Each number is 128 + 32 x the weight over its row's rms, rounded and kept within 0 to 255. Layers, rows and columns count from 0. Numbers have three digits each. The size before them is the row's rms in percent of the matrix's.

# layer 4 MLP gate, 192x64, rms 0.249, rows 133-166, columns 0-63
098:096104114132104143088178173109144167121144151132213107166133217121152167082145178159081131130069124094153122142107103160103148101154086171163161097156146135099094087119118141155128107089091114
096:101146173117137122112151179154164172139157110140059129119065179175123099082192087158104105182101083134094166093157091102152179123111159103144104165096142131132140095141084135134122111088115180
109:128130129105140135087069148176108124185098157087187113134122090142110139145181165137100160141140141118072113094116129130090151167163120084123052193099112147141076128153128136166081172119189162
094:119109144149124206099103128093029133117136130236113124097144141120119137151164141176138115155131132114073158127085097151107181079101126117126137104078127170119148077090110141139137118089102110
100:115166111122173157154126123112149146165124149107115140117140137131190140070189113123131136151177125155104096147216124183069182112125134149178070135103158127138142096159175108135140135109207173
097:099152115114227110171130113106114093094154123118117145107101087094208098128127112144111139137154114080191086112132099078136080141092136174122137122164097103175083112127100124096138107179070155
120:109114160136121124138141170149159124176116135091138136114169063093139125151160158081108165171086095103094088105132054123150121142126141168169092126144081112132104088123158138211199170131084165
100:085090152093148145135094124135105171117082219144111080156136094125120151114184128108116146049119137137101131125162131121128080159105071158131131173127133174124069118131124120152126124172073050
097:086100163073127215119108154105083124122157144112096150121138115141197157156143085150141107128090104150132143181111125201106141181106060111141141164137090116120148115183154096083122093103088148
115:151120133113116070152134122202138132133120096147127124128175154152150100071193152155104131115107171153172121157137133066173093177131152198131128110135143161123169066109203159152087141127123168
100:135186110132091115163100146160136063137150110139122149116183138122160130117113124118104108197112066128144138140096059126062116103102108167132151091149148109068053098114172104161109151134102190
107:086057082133137157157117114096099183141180120108199081127154102230099096116124089125105081132105168123108126130096107095121144122152133094179136131136115140119133146115152076110120191079128117
101:095139119170148186089103072090105146124072117102122103129133081069122145107110106139151147148137167110073123132097163116122104112134162166067157154154111092130158142049130079147065059127109139
086:080140190201106131133129135074133186098095163121134155153128138151100205128170170144117153152121111119136140152142095184160139154131154129119111111126139142149175066176121151079101103098055092
103:097114155083132143127187176145104120194157133135170196102127113133111154121101115139127140160111073156084123115133105114194103089119097150063139163194078112082104114134143093166124136163146066
102:140114224117123139115102145122152165117077119141126124111177135198148127118139198175143128030097071112127151116148129140153127151168111133116132136186147175148083132134136172165143144108155082
098:089187188137119117077114125129141207145198154127130073109084116084179124137115102150111142146074120159175103131147067121093117160096126167111108139100178090121138113131108195116104093109149125
102:104103096100110122048157109135123113114164133220174151144172155125157109091166111170149199137112137143125160154100128135151083134140088098089143122103180091157115098174173125089128115070138102
111:136140128112143137109107129111101081052060158139120135112106092069144146082163145209175139110163147079152120120156195147055136156137180153119173108135168175116152129156105112144149102115130142
099:078076123145142130144137160112119127144072129122086162160117155115128119136175137098122127159177162117164181120070104123103124146172132142187146150057178160173027106154117121074117141119152125
101:177113071128129109092114085116137156054122127122071109099096131144160150125092121160126190144173125150023155099154103147092125136084142167173119146142139193128140140137172147128120173085134141
105:146169145130065125135097109087109188169145166124098141108179162135103130170168113146153120079189127154109168169178104090122053134159080176183143144109120113140146098111131154152159105153082158
113:057153090156075105174064130101122130167135104135093107119132129134122191106118128097113134198170130093164131143083115084128125081155123195168135101158130156146109113125153131109107096097043159
096:160179094121150158078137139066071089087171150169085166066152129069112180085125090163119143121137133136095155110170112130103116171144144153064168118137109088099106107105114088096143137139096155
116:101160111187079130118110129079107120158159060122197165106161090161172170168179165121139144146147158064125126095155094142176143158127125140112061113120134099165112156120156116190086115136113137
109:129146128165182133151123157120068169136111124134171180158139112144140116092150102151133159110141146107085140073165113182039177136144190061182146149067157158121115146122147116136140120115177103
085:139150166133143116124153167069136138134141131175129136119112151103087165098136175126089116095092060152055177116144086198133133173114115136156056146100120087139083129105132071126188149103110159
107:093137101118106175147131109192108155053150103175092063175129111118186094154181156144158112132160088106125161130136105134115168121111164130094136103184116120139121099140175136179135103065103073
094:104150190136108112095076128136154139112144081087134093172083200121114095105151116143097077140137105152121100152158091094128120108084073136124180105111112075131147157088105078099107157209099151
100:140124128122122170127127136157115072130124151112140159145126132096174142111172123149145120192121077087056165136119152079110142211156134153162118074115177107201168140094175110135133120168183158
100:123141162149160185138132127143101156143169158213109098113160168127178160151106109119129163132171194171160100113128144131119103128095146144089143172060111157099152104115172146046135176102119099
091:086169143158187132155142129084180177105111191110131110118104100180121116160090092167145199081105140084099111122118120070100180135144141134097111130090116062126146103146168153134148175082115127
095:168155123088177100136132158058103090121069120133147165077158137113075127133140113200166137117132146181169173060108119164139081186151149089150141111080147120155131147124141118138116158131141186
097:099176099104165139163139131107116142094158098165144124190122186149112162107163114107063138135142172131155133167115094101105145166137079178125127150115112050171075118150164090161084095101069131
# layer 4 MLP up, 192x64, rms 0.237, rows 133-165, columns 0-63
103:128139077125089161124131103110129154116111116130153146134111198162133174117130139084080126098087143014145179129119117164089127118115150145167147080115172113167098132083107136215137138102108093
107:144119104147155127184145104127078138059101153111183089160165066099181128094107102157161111166133156161161126158144142127092027094160154123105129157140146113087148132168126164090110148153130088
100:121072075128111171155176123071153102064153163166136124167095153133121100113120112147143134098133096127129092100150061114103130090090202125136187087140086150129128069181146108108165153128140086
097:145136100124112187101147143117111148147161179110115099168125133127113165164115138105109094112136078132065117156114162109158175153132103097108082108045134094122198168097134127203081097090172156
107:192159157069157141136099096150118125126158173154108150138140157137139097145117063149133126104125093106069144060091145114159047104092148101155184160117135095150153082153135164120140192164156131
096:093122138096198118141120164138107072093160123183136106084162096132125138139158123105126122130114071131108154098149110203144088146107074122143089149132105180161033087104133176121120073138126112
102:098157108128137121145141116165074148115134150107110051135135145103104143187143105073092084134098130139107212106157156120150085134114127069135139132113089192103137153127167183068176160158087136
098:146148106114143120129093116111113096155130099089074239105145069105117160140132133116120119155102113082127077102119165152095082133170180147151161149068104112076150118141111102176138150114187089
115:121112083094038106157134119116075089157119113127159199102121101148176138097092160130090124146080063186134109145120113138090120119115171094125151146139183143112141124080078075153095135113168127
107:088114209074121123123133100121104156096159119138200159078115090126147123118094127129093080092081189168168122149162084147134102135119179143136126143140139170150123150168168161119186178164166133
090:112167111164149160159065115153107065191162106075152117135116124134141089143130127135159138147088162063118130153102150083105130124156107133088154162181176147093129087124186099144072190139097104
110:061158206101131148118132098148141166093132108115134185146064143189084142117077108139098118110096140182131128143171118148170124180115098144134115093116115148112114189137116068123093080126172088
110:148177100142104140116172130113108138071087123122116212096118109073148159160164137152130168178054126160130104212139070130110140168185127125132100181163113135130129104124138123085145152152102106
088:136111154194106120125132098073135113098112149107099169133129143128116181133172147141117178161113070142105126146154127191166139127142174125160087090150121149150198050159127166090116101118059082
103:156136119121129071115087132104098055132118137085070057175134139083108160078093154109101110133125154163128062136131204130127117162178138132104126181101084161091133159124157140109096117169104147
106:113103135147225103154105123125156097124174153092131130155119161096103137182163127089140077158128127089105168150135152101119139103077087080167085145088183131074169110182165127121107167107123090
098:102096066170158119088172156150159125160182097102143114091108100184080146081120171095095128133146105095158148091144199135131169092214148098123091079112150107142121140148139111138143158141166119
105:161176170150146121171077142123170136108142125109095113155103106115108183135144186126095089134077141104168131185148102086115149138104094177078135151111080179095111087098143104179160133166162190
097:166131056116184170114099124121098135125111098109144153145080158166142113079142190137089150131155164143134129125177075144115162089089123141099125083119093114155181092162133107085157142089174204
090:122151104093163143140102103075154097146192089097050181137125099145113121146127120107160159170080155137079171127136089128140086145133099188139152117111136167161139117153127117192109079052145102
099:115111097100088114058136145130103065130116136063115171098131189095098150142154064135128109131103087074116128095105067138092105103118115061158140073108099086112066118138104150153111096124140125
110:091121090136102164145142090160147168095127158087097081114090158107180133127097141142096133141099069158117136113064130135113137138065171167097106134154108135111091129224076171165097128139079141
114:172144193111167123125150129159117128145115130173150153135079139140092113176118141142141132127091130136035184113157103179091161159118099117107133138063164098103178137143185140095183197116141121
103:100091136181154121110116098148119092144052197126094199167096104157206173123144093116117149138104205130092095147145115133089106127108135136097158137127122128099129085157120098080104146127092172
125:098122110220109137150098140132047126124103123093176099122150104127105133153130143123152120144117184068178193083102110131175159096089162115140126134145103097177080142164096144128145113123107060
098:148131144100116138148117158132113179209174089121180129141155132085164120084093115106133121151151184132179139056157117122087132118128076155127143108134045072088195147135105161106106133127122138
083:127094079121112190066112110201139152076111132127087118092166071184134119139113089139139122159176152131205102137135180102124142105103136122079189111102163119092107136128116190141133117147132103
115:219106129107146135167169147101113092123081134045084108177122141145110168154152138179092136110109149142127115120153152108131113076071122125159073087104183133100145129112157162118128070092122087
095:122132135114144065122133131106101128165130164126121025160092114103130126137050100133116104132170131166181110136166111083135084117114104135169139157131097126130132156151163205116102113108218099
098:141147116108139170144111174113152098162105152122127209158106160107053119129109148175136146117110111136176114135078173100159128038121119111120112138119152130062179096111206109111168128163144123
109:077136194057109176095116112163131110150119119191128106128125096139083052123108090173154097079072122154143128138097192078119119142109118104154141101072109122093124143067121136128124100112112159
095:169113057124197129137092165104100140132115130097138110156097099126129167146151113160146128128114102106079091126172150069175134147110165167052147120088179118171198083101108126160111127119173100
102:166111160103115087119102107098114142075102140174123093078146109154112176115160097142074150120178083143195175118073119131184146098118110093114126110143132136148050100186108168100124118106073124
# layer 4 MLP down (transposed), 192x64, rms 0.217, rows 133-165, columns 0-63
103:162151090148128095160103098108106134145122082097118141127155103164093110140146129193168092149106173148073058191095181117150162180128083108116157056111180121115178118113146111129167159112136151
102:076184115091122089132126117159103127144134203117171042088088148076163102170110119139128104169145105132143126087056090154114170109139131134109177122143131144187096143072112129124122145124163090
109:140093122086087136155124068121089126141114097073098117110135180148076139125147133088142151085128159081151142081086084115088103145108119140144154232160171152176136117102173153168146096103123102
100:116152120173155121168183117132154083127141112100134139108156097073117112087119134067128094168125165089092118126106127143106084146172162144092145120107158114179125129173141195079103033167134174
110:159145133128147111158139131111119090135085133117136066159139110175133084133108136066128149165121109072096137123162132119112094156094150061138121163127120245160039143162109095109144101111148136
091:145109135176082107130143078058125080127125167109102157159083145146136168148099113107128112115103131191129134107127162151175145141082135095122142168140105101103154148198100189066158194079125148
114:066092122122129103089106094132137147119115090153158085090117092103146206121154133091144137104080053104119117203120125146073078115122188133206151136163148160115129126180145123139126130112121161
104:111159133144090174096101144172096131101193187060112130124123137102175152149196157105102174104063127121110121039159127139117119114156158108159138122114097149082145137198157141145123128151136105
108:087105141090153107091076150189087125111149107137120204138073140109167121145141094172071108084137174160099099136115152174083124133148133153046134132101076147135134177091134139131126128089176124
106:135145106078098161082170209146130161088134156120205098127153089151148136110100168123124117146122112159111096055103087168136120045127144136110082101161164085135118133111136140162150097168092138
091:122105164157144098136176074110153122088114173125123136160170110145133146084129107031145157141111126166110122125128105184138148101145091143214133085102099131137163059137125170150168181091114156
112:123130150163101146122178153131125160132149096165175087080119144162129089162119086162101120147142144162090120182201093074124106103090148138186111128116051150164116106153086084119115059157119124
112:104142115092118101131130113084162160103170114095157056099127120114163139133162123124093106147144092106099135071100055145156186093154085160161188133062160131131111144114193130171129105183133107
085:099102146133068110115085086185141122094155131150095191134195127107114150090141114124148099138129134136078129183135202146135111127131138130179096150156079182133181124131165143087133078140199146
097:093208120150168124129152194140065126106135072094138158154167129111156131136147145185102097134163070136133154105163148158092119103105153166167076180132114172092154092178105119159136098161119149
104:156117111114139150151151136107114099194103085165153089165135180090138186137190154170091131115139144090130167157151121124127150121130097187155181066169108123163171062103187143138106085120130132
104:104119134118112158113137063134103154118212131150128156089122135105141084121090109089090081091110138119189076049086138100115141105106093149161170079142108136096128109061135147129115103123193100
105:178151079135161115128226180069128124128142107126098078075120179120111141170112125161127132162158149135120160154122143180106120158097083165155163162125167109155083135099193120124127104137181150
100:151127164101085102157131175137116138127121168180192090119149103077138072116127131142148102110085165036187105120162109165067153159139160134179118070124140113116124152083101108167157122127114108
096:075106108136179087127128074118133068140121150158132089122099111114124114092136134086125080119083183139087162152072132175139124189061131143071125147075148158162123161136077109105106127182096117
103:050138152152099136119105088156106132088121150116194161103095160151110146096085138155124115175098122090113140156094092061160110093147106122115169187132161146198153145145116149140085089100074166
105:140107114103152109103074132136176129149110133154067177139140088180131100141094123133133126163175147096144141138117106104126042090190088149076154155115138183130153175157169129108128078110057157
099:160170157138148164156109161092124156128112066137175118099174147088191058140082163150118164139099169119121155147148152138194116126095086116131126135148108065122095180073133122173144126125076158
103:154099130127093092119096158187132162165106139133175093096139094156076129148182123078128074097090110174139101157199160105146133155135116120201114113122123125110147096122173133110078212145104124
120:134177074181111127152118133098156158125082156118194145124156099103159116176135144164154127157094126096143195093130163097121177086149154101109154109164112112086131114144076168132038157117082135
107:067142135154158138081112150110113161080126117152146125130160104098125063175162071127161155112130149173122079183051112110129123213136132131131121135080142090136105117105181128170114136173156170
078:163154114108122118014150074111117121171138124131103112124062083144107178183175132147105162122124125104175160096107125074159129071111152153116141083142136144142113075160169130120135078117139156
104:083162128118099170096038117201182137140116107086106127081133148099191152133109133134096118149070129095158155108134157151116126111107130161104148111144161107115139057142190154128078146127087085
091:121098152126150116115121159152165112127114170118143181160108151134134012123192163124141125171136107123083135120064140151139137130127168048068138132122083163202140101111132136084133128137127152
096:134168099119144131138178170129160089152219145149110140171106076062186166110129137106138088144199111147106096113137099133112103112099169117109127096157081143140060146137107115173171138150147164
096:104114095138146102147114158057129162174142137111099166165103115132096176132122129055125155116095091172136164169140134138114105168138151178130190083182163091121078098161089162143095183110085125
094:050167129132110085094150083101150127121185072140171156164144077087102153125119133196147113131113109098121137065083117154133194118137118118107184161100124173182125154143142139128127135087085154
102:149113164146052111165095110072130134118120111114115107141108168161081174079137119206140093134096142105159197117131111117137098093189058119133116117142149107116098131160081155090125150187093113